{
  "head_dim": 96,
  "positions": "learned",
  "lr_mult_o": 4.0,
  "doc_mask": true,
  "dataset": "wikipedia_en"
}
Each number is 500 + 25 x the weight over the matrix's rms, rounded and kept within 0 to 999. Layers, rows and columns count from 0. Numbers have three digits each.

# layer 13 MLP up, 1536x192, rms 0.12, rows 1237-1377, columns 144-191
562501473540529477548532494540488471468505480478517480512512545471492514532520481513455513538521564467458495505490472479514507526517509439523489
504464499472505524488508476478440495474486494504513498497503510517498538488481505464475498486500543475466550487486495518492485446509508508460492
506503520503543510483501504505514472467508495528502504454498463520527520537519479509510523508507487487516479544485520458463464508526521501479510
532513535474504488487477510499479500455463499518486492491505493488493547511504503492530435501480492470523526535481538491539487499501521497482488
498513520525536528491510519472480507518468465471553517515538482517499494498471506518448475504418520497520539578498520497496465498563518525510492
572554476475497487481527477517480472515500441478508502471504486519573506471522463492507511472465475481462509542474490541492549470517502486452510
516472491515513586504488514456488509518488502503520476480540504482493477489528509509476478469506480507492485488462487489517490515495513505488484
505523514477457511506464484517477480475501467491534514480504508485558495531504479506511493513494549517510488508501480488491554505564510528489500
462474486518492525486525477532513516445448473519502499559505521492516501488489486511522462476493512483531466550535535523477558498473520474486443
504503430447533536501506476474501482486506512533526469460557515534465507515506456490451544466466526477445507483487525495480495525539512513528508
505479524495486489504462529516536511468527515520497518500491493489455514496522514476486549525491493509464534488544526442469502523499521488499466
488449534483506470481522518536512499456478524510523459513471440493486503490504470483486526494485496507500519512477497485517485503519482490486500
489496535526514516535490479482493480459496503445513490485505495526467473528480504531575501508508549514492451521507485488514504448519477474514478
505517492502546484491469490496483550491513442442471471498479543510499497486478513509483524526518483509505505494494497523493526552499518521546530
501511493530479495540528474459511509529496508465474516500504508511471488493449475508491520501492534501511518466490524492447483511495532456508545
493505506488506494525512505472495518499480495519484506494455538542449536515500527470510492508508488536516487506455539493498509486481507495522522
494479467477526490477487541483483504481532476449522460501506471527504477443507522533487473526494529496526500488522545491491504528487489474547527
484465492585513500516545507493511499484510475496465522491517491498499504442508456544485481516515473529484509508513504498523520536492497495508536
485518472527464470496492456506481546488525492458522497508516499507455496478519539495483521531522493524497499519490472501462500525513518457491520
479481527502496528453476472487520505434485502506513486533499509477451524506492485511511513523508507486499524507501477491453510497529524467496484
509457501516475464524516488511496441516517463458525455557456495503472454527481438559507476539496486503471472480490519506456495521518513487498456
507482526478481546506516554482454462457463524492503502511528507499431506537502517477526485500477482511514522542521494511470474444496514451533528
499460554467504488524499515521468508508476526499548518482491530519509492513471519511530515487469497503495505479528535514486489545529513528498555
471502496476504477504550484494485510524463485490529493516466499499444492500480508465509546543466482477441473504491534487493449550507502512512512
489451458474514535555459480500481539436480477513504527504486491524526496534506484498451539460488470518515535500497472506484474518523523543446486
516530499507515472496538494495451476528467481565525515502497508526488512465436497468503486512520494520491514504516477500472501522509495463474542
517518455491472492492525472515541511516476471513534525522558511485526495515503505465490486496460479443483542483460479506500530521511511477452519
503530474448523535522508498469492523484501491481527509511529458491527472492537500495460524490534504518503497545497520524493460496536500478492481
485526469501572498490516536523479490548470501485529476445457512505520531451550497531476522484510491511528528527526562486494484546461532513541498
510550581502524493512478444538523521478478508501507478515472457484499489484550484522492514528537499539550492476488469467483489515483512483453518
533534502482498484518519482555479462534461494484504500489535481472512436457524492467480499494554513526474448502502496495514515456527542474508515
523489493555537526485506505482471537463467455511523487476554532513514530512519494473486449481532474519490490496538504512489462495526539563511492
479507504515520472511494502518484529460500512506500510505488524504474477504483493515482480504517498509539481501506530505486488459444452525482516
504477482510508507476487505495470480488520528501482525500484464452452504488531493494502494535473467534519467508521475502488495472463516538481511
502541477512475519530474470456479528500460481492538503504540543502503550517495474486516522480517502540499532523550484528462440532473535506508477
479484515535486500432505455496509553534481492453507507474520490452496499524523515514504494509449507518506500464504434474480483522501485538527497
500448510519501502522521499512496459472491515454520514519479556515482464526500444516533510523513541496482486507491495524513489563489497448504529
556493496533503519455482507506517515518466524492521507510491504507485452480542496504545532500491489468470508492492504511492492499505508509500498
467494537511491488536481497530486475460478549468499516509530509450496524527488506489489516503459493497489489482503532509475541518510484481504522
532530529507525514502502489535475481539505496468501497491488482489501451515503514479519474521534531495525529502472477472532488536478514489494466
491513491484490518465545506525532491523488506465525471541504501506479483478501497494481486501504536542447512538482515528504468537513535484499494
507550483505474533519533505496493494497516489502534525480524486502475502459526497552493526502476468506512516493471510487500512510529520524484478
550496527482488499510452465531486503533504497459459494500510505486548502517526511496527526539462491529464478529510502479477524518533504523504465
470533523515459492472475504490487533513464482479538500525496551529469517505474516536498521487489502536501485544508449495476469516505548491482501
492519454480454511476510430551522527483451508508523511541515490461494492460558542489495487480471501511494481535533536449531526495503455545498500
484553485469532531526527492485503475494514518520475491494478521480498461487542477486479486504481495491499524491528524489511482478460470509560490
523513478538504503546491508498544497506493470535533532492456488498543487515529495483478521501493480494495500503508512473532501507497516482504472
483471551464455509484501518509484497535529493501481453555517525474491495512506492482474497494478543524512492480480534543533563517518540509508496
519500513495516478487503492474490500556495479498501519536528484518493486545488537507488496474515546444545519500497499514490507534474550503527482
480537492507537512461521473483493487477478536491528528488550472471495508461503466490527476489492497515493515534472508498451452493496493509500528
503537505484492513510470527515484498477523447494526501512518487483514497477517537461489524483450404479496511500488449516511465502528460484488491
476534528519500529460516457496520482527504512485490500548500461529497468539502491549512522493467550514521524558491472533497498563520489528503497
564517457504518457526468499519514469514520504481527497521512467498477509500480466497508473505466497510436535513499519438489515494479542459460507
513491486537468451506532500508513495454485525530468469496530510453526466525521504466500513488493503523485520528508477489504528466482488494471530
505514435467512499520518495455460536492515530472472509486494501528479494517528514524503468490487513458472494476512536459560497520473467493540471
476527513513517506538516494458511488508503459475450467524479504469490519508516526488507481489478500497543493526505479473503551507494502520494488
483467520461498511495501465504503468470535478508512537495562499489519492508511519531478493519472495481481541516504508521503483477454489493493507
443496433521527500493525491495458496548517535503528503525467463494473499529455493493471484476490514511550555524498510540476461522500520515523515
529476542462509551488493482461491515486495551472512536480477511501473441491510493508519484520493514520523541491532501511497482467522509510497481
469457499518479521579457546463494473503475493465529465492498552473499508485501514506468505536505496502529447558469514475518540511517515502505497
455517483485485512506505456522519531495475533542524525485491479493501476518480518492460489538482475452539523489542520491485477528528502471492472
527525466515487505539508490544493481494515502487537487477497483471477481465469499495515535443512543476472533521467450504512518498517535429490479
518472503507512494516507474495499541484512499483490505507506506498537461536485512531521517501510534477492488474446503492505534504501473519480501
461532514518502509476486503520497561501495476525492430514481452489456504535519525534484533464480468528498521445487536453516539529510487481500485
511509494455560512525486530481477464471484456502494497567520505513509491446463514474512480504496490499537480488481499511517448451514459510497481
521517524499562524475510446505524541503518540527460461529518492512519530493507486511480495475489510445481438499521488495459523500513515503435495
530519510495514514485497505468519503523526487495453471508504495502490476555487502494530532554515511471486500516467457513500491478493529496489498
535496553504463459531515488517483492508468526499494537543494535483506459513509513517458521492467520527515481475526559499468502544537524473510500
515496510539539474491516495497481464503433494487499494463525525535494510530503510510517486478534454483484534486499496528524491481432485504504480
511483506502523518520523496470524545488460532511510474475528552480495450527555476491536488532486518514516507512521504471534513527534531483476458
462494503488508493458505528449532496505458449480507469506478488524507507533494467535541499537536512482512494533504499466472467506446479504449465
527471472495517498526483498508499498487479507476473472479468529474494501460520523507499481472495517469499528501492502487497507479494496500498500
489523460497546524471526484500503485543477492506495500530453508492508473454492512511478507490532501499529481462530466512514511466528508509454545
474496479492479493515506494458515520508487476444540508523517472483483489532545482478501515516505495509496471524450481520484492478491557516460531
504462523530486480495535497506495515474498465475509534486524555507495511475457497494503460468505496478503495508445511492496511480519499485489474
487540434531484496436488523502502507506473497517511542520536488464509500521515501471527486468494474521466503518521497565489507526491476464501484
472524478462509535493546484520503540497504512495500506486473513498506472472515504497498488490480508512479491506544454475498514516511527464506518
484506507504515506521462486461488472495522520490470500473491493490539518480485488498493464549450485505519513480465493492433488530505507486499553
484487528517542543496503490532482493438475495501502528495487547471513485482501495523520480503492512517450497520463447474541509505524495435517491
537511491501532485560507458528452442550427523497520485481517496463484479501513473514504514477475490501475508471510501484482537473525453480488508
498524485508486502505496537515474550462492533488485498523478547493495502506496500492508527481491510516561528505468464519503469502533536509563447
505460491480511518518512451466505504452503512503454470493498508513513496478480466483484512555498537512505477516475448487481425550482472472484552
543479493503517519455520508485530518567479458479534477509515498491454514481504499473553475465511523510491471490466483507550522492500550539484518
528471527509546511490491511494555494503466496474495460523503483538540508511535528509491497505501480484474542508487535484523509486501511500533511
520494497518483516501502457490515496508483524526501507497499465458474531506529476466507480474510482493475494527490512500486523460481494482510506
468462490533507476480479509510505502496479538520489544480516459514492527450573490517508463476511479491491535501497567486493496518507487467513514
465431506533516502512512506529526491523500563492547478522533500475475455497542524528477508483466539480513508524498521487522533481515479475527535
488489497507529493475533513520488507509530533494493486481498484497473512494485487512506484499502520479513535500542530456577503499503518513468468
462520483487446497537534520506488533528481502506487458485522501469506472510481474425520517481500503476488501504543525498524482546530485497440489
492486515497498520465494499504493509481521481497478450527546501508476439505512466480542467506535509481493510525503472473504514513542525522514489
503521451496517512510522507496461541496512492537479481541548524497501471468505509527516492538520526498470468511523476512458453518541452497513520
504521466567506493514490523476509526489524526505515501540435460520503508530492526448514469499475485445552487495527494497550472487473493487517486
475535452495475508537521513480546525490513514477491511505473511545533523514535536504505474482419538486510510480514549507465471492466506544475473
501489494514539513496477505525467462458511494512486511535519460501489444523491458487501481507499491473477518499524475509498489525507497532470510
522468496524544510482477540499520546464491529490497534531518540471474498502544522470478468518470479525522498494495552515538543527477505511510503
490469516498469488508495491518485524498486528491520498505487519508499478500503474474467503497502475487514464482511515477510479474494503514490496
524544490493535464476483460465471489495512436473453522473520517490536542537512492469478505496512505525487504489484479443458529532523530525471497
554502471448433465513491522512498435467498511510459474485481515478438467496517468513520500538508507511480519539549523500509476489477503473491494
527438459510498522511486487482521466516469461542504492519543549476513469495481523476468527500493514498523506498544471522516476534525486471509514
523503515480471495506506456499531516494471449504565494569492512525500490522521458473516475494472487482507505462455469481484542518439474512471461
521465499492481455502482474545515433496487465476496510528530505481491536501468525458503495466521459476496503523528525472473495505508469525502508
506501510510503548514533470504439485504486489474480532543510512451478504535506511432544503495540522523504460530466503475465511505507510551506503
488496531488503506480508505516486512497507497539477514512497510477516474495477516471517444546493484523515506515518493475511495537511499501480502
502557495496478524542508486515524488521501466486505492467492483483506511482497509479519524496506522494492506457521504485516508494527504488479479
507518524499504523502503551458489512493471527513528459500475513478530474526494484510457452486472546548492510460524467534479477493541463495458466
541466492491465498503478490447503480465454541546498538505526505493496503517553513484482498524503533534505495500513506531510483486531507517510484
465502477469506508481532506493508498488499485491472470551506486483532543520466535535492500494463490524507501486474493506487512518532497470522516
451463506521508536526569514478509505440474488539495509518527512540518481464497480476478482537452511438476517468539503501497470484488490505518465
477438538521523508531473514530520544488480484497505462502491507500486531488501496483498521494469531475493503450528503498515460515504492535515489
510462489522484522536479521509528462464481527475496473444525505475553478514496497510509490472529491499475512484541456500513471544539500542513477
485512472500475511509520489505537524500509491508489536513523545487432466487486513516482509487481499509524524556517505470542496513467520491503489
508484529450503511506487500508551482507499520488516525509496485466532477512503471500518540493513504463544482505510504492484487469514504521499498
492555509448478525491467516540460473530476482485527503494477462441574505504502498499465466498442483513481513533511516500502488510504500494517443
482466521487506467475490475503482463473533470514487573535495537507488514496507508471499498515474513465492494504467541482492453454522485452457508
489490409491495571457526470508514493508476484569509499512511460533536529518539503458511475489492528473485535509496520460486499467473497516459459
530498507531508491533473504527497536474498493503435505552462489509509503478518489495509488498503555460490501459498495456506514453549488509479492
502501465502541477559468531502456497491515472498493535487464463494512487542482455473535467486465508514508501493514496511463525463495499495485507
483508490560513507512468510549499476504475501473504513499499459530519480532535507467500489504524513472535456515538541492514481506516484480485481
535507503515510451458509485466506521504500564478507489529473473492528491492478475490556482498462504504489489455468499523524511497511515485503501
482505474507492496471484460527484504514496536487493454501487518477465508525523504484487475513510530519499501500541546480540495458533499477501451
525490500517475516510537518472495494519502476523525473490488499471506501500482452495544487531505474515532455489497508515504479474483526518511520
487490466528473471483529501470513496495507537466492485548484511486508475490456516518482519452501548542489486504520486504523536523546493478514520
478471458535515478506501542493485503504463505481510520499500480524549490542512511485525515494492508511509545534479509509442555529511558540535487
478542509514501525466512510513511505500489537487506518538462444436503484487505521499504462471487511486528470521486493480447567464477525485473469
461489515543518493473490515474450496519508505459515523500510472482513531472494499514513461469519463511464530500513514498463509531463505484488525
504524496464506490488504468478486511514542492475521540461510495472443481532500490478479490472523482470484484518503502509502491521491540477430502
554518522490480527520514530481503496469485472513453549509521538513523466506527537488491506499498492486513452538515524474462465491518522509482505
540491477513511503499463502531502467474473513532512509491518516519480509488501491521507512504457469507463544502498475520470509522483459514524467
508505480521545476455448485482511486479521531513505500522473469512483506496521508481525506527517444549513534541515511462476525556491534480462512
469522482495488503527452526492506490468455514472496484486515514501521486488494512522511498473450483472491503467526502499468578522544513480477510
518531476473521492568546482542488517499474556519474535532489493510471481456487472479487513507504507508431500528507521487522503512518499544484511
495513478471539500516476472519528487439553500486511531467499483494449488487540474499491459490501507492451521485526485501520468527509525462469540
502480471473488550443484515486520520500498507526484553517547504491425525497505495462487478540517486466505482477480526510459469528501511519486486
508523497541489462526493524484507486513493520456473483503484490499506497526439515472473473527511529486520517495470497536522482489501500486507472
510483507514523548495511513507492484497505507482500503544494558534523526471461499499519494469478542451486511485501476497462481510503503453509501
486500518493441486527517487495553513447485473502540498481513506481477510474486467495472500507491509450522551485521561479486515516487485523518516
508480451548498493490492526490482475534486501503521474540476486509564510504518504511509488484537474520479491441493498513452491496501472482514492
511480538513455497501505485495523530587470531483485524448530550529432491455469491506483463510511499489509468526481473519493468514519499493485584
473497491503513562505517480470504563510544535528493464485450500502480480542415445495535509480490516480480454514529494504470524520607500482458496
519517508519503482497506543454515510466523487466474475536484489505440485468517468493492459492526508483540545468519526479513458467473497496511527
518531474502515518479442469480475486544511522501487493471476536454497463541505492463578475479485508481478511496491497468484512511553481507529485
# layer 13 MLP down (transposed), 1536x192, rms 0.0463, rows 1237-1377, columns 144-191
480465523498443493521521548498512539482514464485475523511527455496534500499480527517527513505512472470483484518501532535500481490497512486498515
457535497474536497493454505513522508485514500523520506451485504525524461492461476526505506493512506532518492551524449512505481496512477532513506
521519459502530480482498491501488492515472535462490504495519478458480523470483512481495516540484490492490528510501487520514493514453509464489535
478509438541471499537495486483517535498459539510504480499499504543488510510468522501480534490468489522500496512472469492463579461539477455472513
495478465438494510545486505513463521523544541543484502457437541524524517488492491481481480525554484524539493525502424502546485542501475504518483
547507462444499445468507532544494464563527392507481509503487512533525518507525456510475494466490515427539475586513507508479481497510501464494503
474490509498513506486493486508505516502531505512500521504468507526491518547490492511511465503482489542487491547510507505469515511489492483478528
464511498551511527495543488494492558496470502501490464506482490521476510511484524487491495544518489502472512519512518501496454506472450514549479
472484474470529532492534482525512495488510545517495492516522530422461497476518493482460497505453521499498477545475475497482465475511520553524483
492513526506515517504493491532544486503522520512536481481512516509525503488501516536516497469503524451480517475481465475495543488510458469499545
490538518511537511490494480469512511473500478503526521508486493466537481482491495517545506424498519484509485467522479466496478527486512509520507
495542463460469497510472473496519553464505507544497505514513497497505462470535487482470493510513489530481528509491549454455511530520514474512497
506513490492510501477508500521509480476503521486514517501534482494510495482491509492467501493494507513502442468471496507504495502489503486484508
494531502513560526494506462534523480490500543475494488488523466495481485530508487480467487547474474531481453502525538494461544481515493518492471
515507486522490485531516478495541544451453441456496554538485507499490487513464504502494485500483497530446489510512486473507490496507509547489496
496504496490499502492513510501487508491504528477544542484544543505460515467513516528465515532525504473468518490495462489500470499501478519533489
529503455485466515505505501485458499508547515548530499491509495507535459481512519468457472494468534494499487516510518507452491513509513476508560
520528477496500570488474526551485489517511499494535501475501491466499478482508511499491504504523485474512514487519486532465489471475521515510476
530492469484505493488501501499491479532433492538517508499499542471440514545506516480542469482491511487479540490512520495515510513506517539474500
561564510490457514518535496538528509523494479502505473522496480511502512517489530507490491501441509512516510498517466490508538473520523517479512
517524540493493469489475491485541471514539530493507481476519541532517523512495470551487552532502547498503473506479493553490461444483477451476494
495426530541544496495496517502497517459512505533500492486535491481514531475509483465439488466508483478463530498537503504515487489520477490462494
511515448486515525524488490482521554501542478455504494478506524493482497474511476497484528558477481492527474528462509501476552490460536450540487
551497511493474535510520522493472458531508544473503480490488506488466521475511500460496483498526502562513525558499508523481501477554506448487483
538530507530525495497508519478533445511521485465538566510494495530506485465501504537508487487498486526538519481499501541488465516499551487546507
506459484520518526551508477506464499492491548480504511574512535518478546522467523521515531531479529517508533470521491520518505450516472517504465
476476444440476452493513561479511522519501566497537443450525517498454493550472483525513497493528494512498491516528490479503512522487486521472459
500489555467474537519533505494539538466503506448516512484504502519491506520483530500478500503467538510508483453502489460508468491495509498503518
542491462498474491508451512513495459508567481462491521490538470542474499546524522479493482479487501537527469471499481523494540529496493517508467
462500475482477512512472506523498449532530460549501503503493495518506506508492459471503477483482536515500472525515534513544474515486507501441482
516481465485498536476473509546482510537494483518515514497434494519466514460479518529498526481479559445513506494466550524517475476496545489497491
502471497503486485479522479529525485511499511481481477472446492460528506473521528514518488488488452538504447486483461475507506461488485506506489
506520492499507556518509496495493495529512497483512452524507489487478479486509531492483493512457480511505530485483514513497518532536503523515520
512521508519509474466527502517500494519524470475465476498529530474538497464491518492448469552488501484540509503490494512494511471504495537487492
483485513456465498435499453503457496459516497559486506526537495497523505544523524452539503506541491502509507521495477570443544505481475452527486
536502517537466492531510479468454501497535494509466476484515501477506506501458505488470494481478519442514483484464548542560500511536496463439523
496507500480501538520463486537481447536498501470479495485494581487456522513495526504497500484460538493527482459488482498520511513483447470523501
480531511488499485468525469464492481465551502452496482512502507506483535510480505522495469532505516462463499484549494478492505495458471506479513
446518511492496491527524503552482499496491514487503552537474489526521520520483509473488490470458479497552507532495505462481500490521497534530464
499534481512472523485465459479493512568502472478485491472531506491509505504484520444487523518491482490461474526498529474509493531489483529510501
541512521476487471512532512511501511507458515476478487493498526505563528507513511504492469482469534472489515480512535486467502477538483508500474
508456518452501498468464510484498507483452531515468508497479522514529482523482503484491506489508510512477498484518483505477502498483526462506503
490499452522487500459528511489516473522522496510502489518500491526473529487502502526513495515495495501505465488492534485517469507497512497506521
537505494516527555500515510503497505505495528472485517512473466467525487547506513466468503518504523509478497542495525518517530518502492476480479
513486453463510520506489484481512515499489535518475498471504483516518473421486504472481490520491514505492525525488526522479494514456493518494486
519531524539489489497515474482502496505479525446523538515492556484521465508497511525478531552481453557528500513510511497512510519508443514482500
514511481463471477460506505451501473515509482474490515512524497520493533512529500508492501516477486464500502461528554525542513463442472505505486
512497499492465532543513515544504515546462506482477541533534558534468460542540483517510527489475513504528530552471486494459495494496465483502479
488488493525506501485549474435498536476522521540501486494517525536502454501541511566528507493503479485494462509479480484527501475530514530512454
508456504541519501489494512514515491480467458491515463483456514467527498502525508538501528514504507500520477519472475483533505515474507524500512
468474502497516537483507463524493502505504476481490512473478477537548501485496491551484507501524505540497524539520544536443513523508495480520519
533495517466501510514503459538490517512504462515513473543487512536518554520521478495499467495528526526462503502497475448516533479512536501546502
487531523512473481500511498494483512492542490512497524487510497452509524511475502471464505482506523488488520490535490507534503510497476456468512
487505463531488543526499489453479516540519504496497497533505527560444482543483497514521525496504458513518517496468471512482476490516502546474486
558476505532506489518574517467525493513501480473527490499463491516445459501486514512497502501525501513485542485509516529485464441489475562550494
491457457495513513471500476554527498487469533499503488527527492507485485479470442499467478512498530513473512521511494481489468557488508494504519
489479463521473543507456501500452535536481517488494509491504513462514491469495468478463491507482460498521464490486476500497513478583540521508497
449454501528499531470518474504469520564470450474527526477427562481498496518511547514466511499505486531568528502430485551534449511506488498502523
518503503476426497557466476546534520557482490507466481489502483490493487477493487489541477461571495528477457510466496520512507512488547503412506
496517468518509539548535506500501469498504529574477486535488488491531498494526510469525505491496458511486496532489456529532539508510481470518518
552512493524487500491484549505557494458515482475551491506533492537531511488503484499503499491503515478478505500517485485524525480511499547503479
473509496524514527545509512472523528523539481504494493523519523490468510471484492503501455476524500490465514530472492474521513534456497542479496
525504471478513513483492508494511468522476487507507472496488492523492500501496503530511491504484480507528512515503515480477510466508540481515516
499465530484491501503514469479475513539502555494514525478515516486496497508480503498505496478464507517505529510510489505472526530519520520515465
511490509541499493541462486449497505477457514529504481488470551522505523525516511489500529480498483469533497487559507488508533501469508524503485
476502492486485532491517524502471443508509511510491492496486496486489497469498522480483529522492486574453500438493494537491498527514526484548492
479464472486500482510502538489496485489476548538536522536484507501490517532497507495485497510515499512512519510506455514513510446465495530470502
499464484487460480467465480535500499546506511500488533512496456511489508557497494489459523489536481488500507498455494474539508454500494477452497
493500502464542480498485526508517522471557513485462455417474506488499513476527499510491522469489521484513545505500528514556495458470510454500500
525483533513536488506512472539486495477463462512527496519518492510531503476513504507448552535540525467495505507485539467517512542493449503499503
541458522522501523506499486540535504485469501486526497481533518477525513565496544482477550500501489517512500482465482528503491502478506533492494
505466519493535518517550508498450470505503507541521557514504499494542487525499479480547493502471475505484467462508484467477501481523498558500554
483501531519470475521485526482500508450450494478536502514516470488481539522521516500496469479479467525533496532509491475488460505460483553538540
508488537453504498434444507506561514485544506545507529521488501553504472519454487460454494476523554460545465509489533536528526484494484493517487
475538439474484505499472468497492513508538546523514471503473493488513524469477523508495536492510522494516544512493544492504510494529478502520458
485541497494496475470470517517491507502516479496448496502479525526507529539490473504521519498511507515488484510496493529511488550528497492546554
517460498512470477510467512489515500518478496483526477512517498539484507513522478460501490515544493491494533518494523487534511546480480454484516
534499531562525505467522470486469523530516488532495490458493481468494497429470499483510532466501486512525502473519500524483523465472541481504469
451502496502501448477514496467500498484481491503476493530524457472508476569536455524529509460500522466494514512517487556538486513502491527507511
503493560468473506434468524463545539471496547482524520493518488524521485536487519489484514511488529494522527508554502513509473485513493495479533
467485446515507487498505491537501526491466496498487505494500466521492495503479481453506486501495502526517482513521492492503518485483500506512536
527542508486512500534486501474500446520494480533453472485500473504493510503477536536450508501475540473480535465467498464545549504473507562530473
524495502517499488474494491488495496484524443498527484518503521544472491491489513488554506506513504482473479510513454484519507523454495540531461
520503478546499502449480475454498476522491519504489507439520489461508513532506500473514451508483503538484475517530465452513529547534530531498494
511495542461510483505486491494458474462518504494524511504518498492478502514534531479510510525493498491499502478530540535489495480506474499527521
515509506458505517480518518462446496515474470526484478515506523508520491551478537499496525487484474492462492524498484499462480515489453511516480
521531516497517487473459513512473533493507483489439474500504488515474534500487505520494510520507485529572481492516504497503458472469460539485505
486542482471504513472474504501479507457509505489514518521557478525522524494502491505532520466467531520480463522506477528496469486488494452487514
474467512511523523494527545483509481535472509493518516521514451535487511450528507504502472541505495480495528535496488518469530480464509509535521
486560524519514474521483496495472538452561451547507486504475527502472462471508511452512504474505484480517481503567507458518496537482485492501466
510486479492494481502539472513470480463538536495482529506502473488491501519528541437489502463511531527450474485515500440482480514455475495543548
486487489470491481450521502461548507500542495464445551498531548557523475504487514508492522518523508497491510486510469511495521498479489532484547
559456519512513528479540509484454494497494508491517502459476510527525515478499466546519519475464531503513539516510540524506486463490482508492507
507492499535540475479496544495524501520497487529502473522508531515468531476503492515483522524526461493511453525494492538538524480511508461501508
481483521484483540468505479458515519497530493474469499528490475516502469524499489503503547492492471496535545481463534485550476528518449482474485
502484477464474500516527458521523504481521492517520503464470488502482504460496527516509454525517491552510564529487457488501522508485471483477493
521532511494523499452494483525488498530522547475495497480465503472483484506520489515549465459476541491493506453464529510534491479497500550478515
488494515492507500484503504543499529527465492505538523501520497504519450515466554470522536491514518568520552529526481500485476448496514511489475
486496467533476471482498533514505534485520493490557522498515477541507484494491484551462455466492519529507521497501549495517512492505533499478507
534528535508500483455513501528514495511456500495449490487494514504531543494449490497481474550489512554549480496489509502535521421512514507481526
472532492495474503480486531519477487473527513480466528519463487457522522502531515511488453524493571495524519490488524501525542503474498472466489
525508512516483512519476555476501492487491515498492513502528500524506532500450459501503492527518479428515533475529533499480499468511496489429550
486507498499499485470487501525533472459496476483465504550474514513525490472492523539522464489476528499489497500490543516501496498506462505523492
456478510480471472503512483540480499502475541484523472485469506496542504500525499493493522517481477546494489550503520526496505557503493504515466
518501516475496491513513475532478518517483507463497537484515498467479456494545496513530510463512501493474478487500539512504499467475470502471511
495542495475504466504483503498507470489496436504528487528470433512458490492564516521523524505549497473486518480486488492489483499511525498556466
470487495459505513544484491519533494528511529557529486500490508524540482461549514495510485490469510488468477478499490480485508510445512510513531
526516497475487516511470483501489485506434451500491493499519478507511518512520490474516498485480524506473471538441483497503478513516500515480544
485525496472479509518504488439495485531471464513475512522499512502506471474496485476488522501470510511492471494483486482484534508553492490503467
509492527517508483485550486489513525470478499516514497523490504485495484547481480485517526510445496524552444485496527497498475471477484506552491
470507481481470491460479507495497509468476526477536472526571483495496479516523492549481561501550523508457501493520485518491502527486493496485486
491522499491494514489532528488506540541507495504519475498500507494487492506470486493516475503471510540505472491503481530471526518482513539478554
532489506527505460512529472528471486507502491487527470526457511518535511481487461517488513460485441497507481492507517483530510441520513539474500
526517493471514498509522493510485467485521498482483492517501528495514496525503510533504520492535504518526471503496486485456460493499463510448507
520514471480469496490500483477490477520476525518507508523472515515532475551478477486456484507517551526501452519490505504487492446507498526502464
530476456515463489535514537486460491542480522508490540464498506502473490508493477515549482552461503500494510512482500497494558512553485496480498
478498527462477492462486495526487455559469514477521497542494485504516495502474512483511499459471503497480508518493517464497507512485508513494503
514506476490469489476537489452511518506508500503495514520513543510489481541494530529482514503509492503479531497506468499519492490522503469466495
497496491530533469494482504535493513560518467531494488510501503493504507517488499452463525497470521495478511511526491434462527499495495516491530
484554490489526523489512485505497464511481485489516514485488466486518518486530523504511524491462505499568510490473441502485496526508462503500500
497479485480505539521505475498459512480514484481469515510522471494460513499483511506512467461471495498477554516493507509519497514532520501477454
513534494509478491519482512507501490474502466487458461513524521480493490462478474491455486516465476525511492491489494538533491521513503501492493
535471467483526489497513446486481503454548500566485506490509471506511503519520482507486469471464484476502455511474457468528520487551511486483510
506510492525539549513469509494482485495491518504490493462514514539463553510488493468491529503509518519535522564475516512485509528491521521502468
527500472468507504523475508462520490512466483556507500495518504504486501499536519501543505490470527468523489485499471516483488467501531476501473
508540511539521489505505517468521474463472497543516499524503459521528490500499521533553503515468494479467553522505483513514491480519468533514530
475475480484518474456501449519500513516487483488496494511481476511509564541464474486532545477526489494472522495493449491523486498494480554497448
492524525517500485522536484501512487540495479478503509490465510529504489556466509521507446510542523459526510502471526494530538529460499472521458
495501515492490521540481490494469526483512525530528494513521460526510503515533514467543469500539475477540478510512519519506516523529517459496483
452523502473501515465459523479474533520524484467499509516484516525501511513520481504503505504530504549503538519518497481503485510463442479482497
497499518513519507478509510476530525510475466511527510480469452495489545491504493492550484495486448476461483500466524525485454458465472568504534
484499498524482503527519499501513492532505487540488517549502496529471500547507496527510473469495483495540459463482478491544518478540497531513481
510518465507543540476442518519522496477497522471560485483465512508502492489489496524443494490505529501518501513505502491531476532538511481472491
482497493512481535491507494485463508482470495533507528508543522482505513508543491475498526493487494472432493479531472487493445489516512506489552
490473491528449476536488467497508458534486512499487548485490487472489502478519520519511516521500521540522461531516544484525521470497487538480492
518533472484532529433500497515468507478534511487474485556490499514486498517514486480512534529491470523491497452507496479487445466472503515543478
513499520488491490505514512489495510454495478481476497500499534460485512500529491472547523521504501475526515497516540487525504489483514483480482
500474522514472490463518533502516537515525525477523507463511538535495467526448460530508528539562457508538472528500569501487491480523488582443436
439478463493462502517501460507499556435532509494476511496500512530460505467492452479488524525483509489510474520498481540471512534554532503466544
470510498523500567469514511537469483544481477516548503484493489549486509525496512529545456485498535502522488502491505509464465540518485537464490
493486506468536516488563524488492532503492456494475475521509531518532495477475514457531482474535482539451531478487501457476496526478482512482492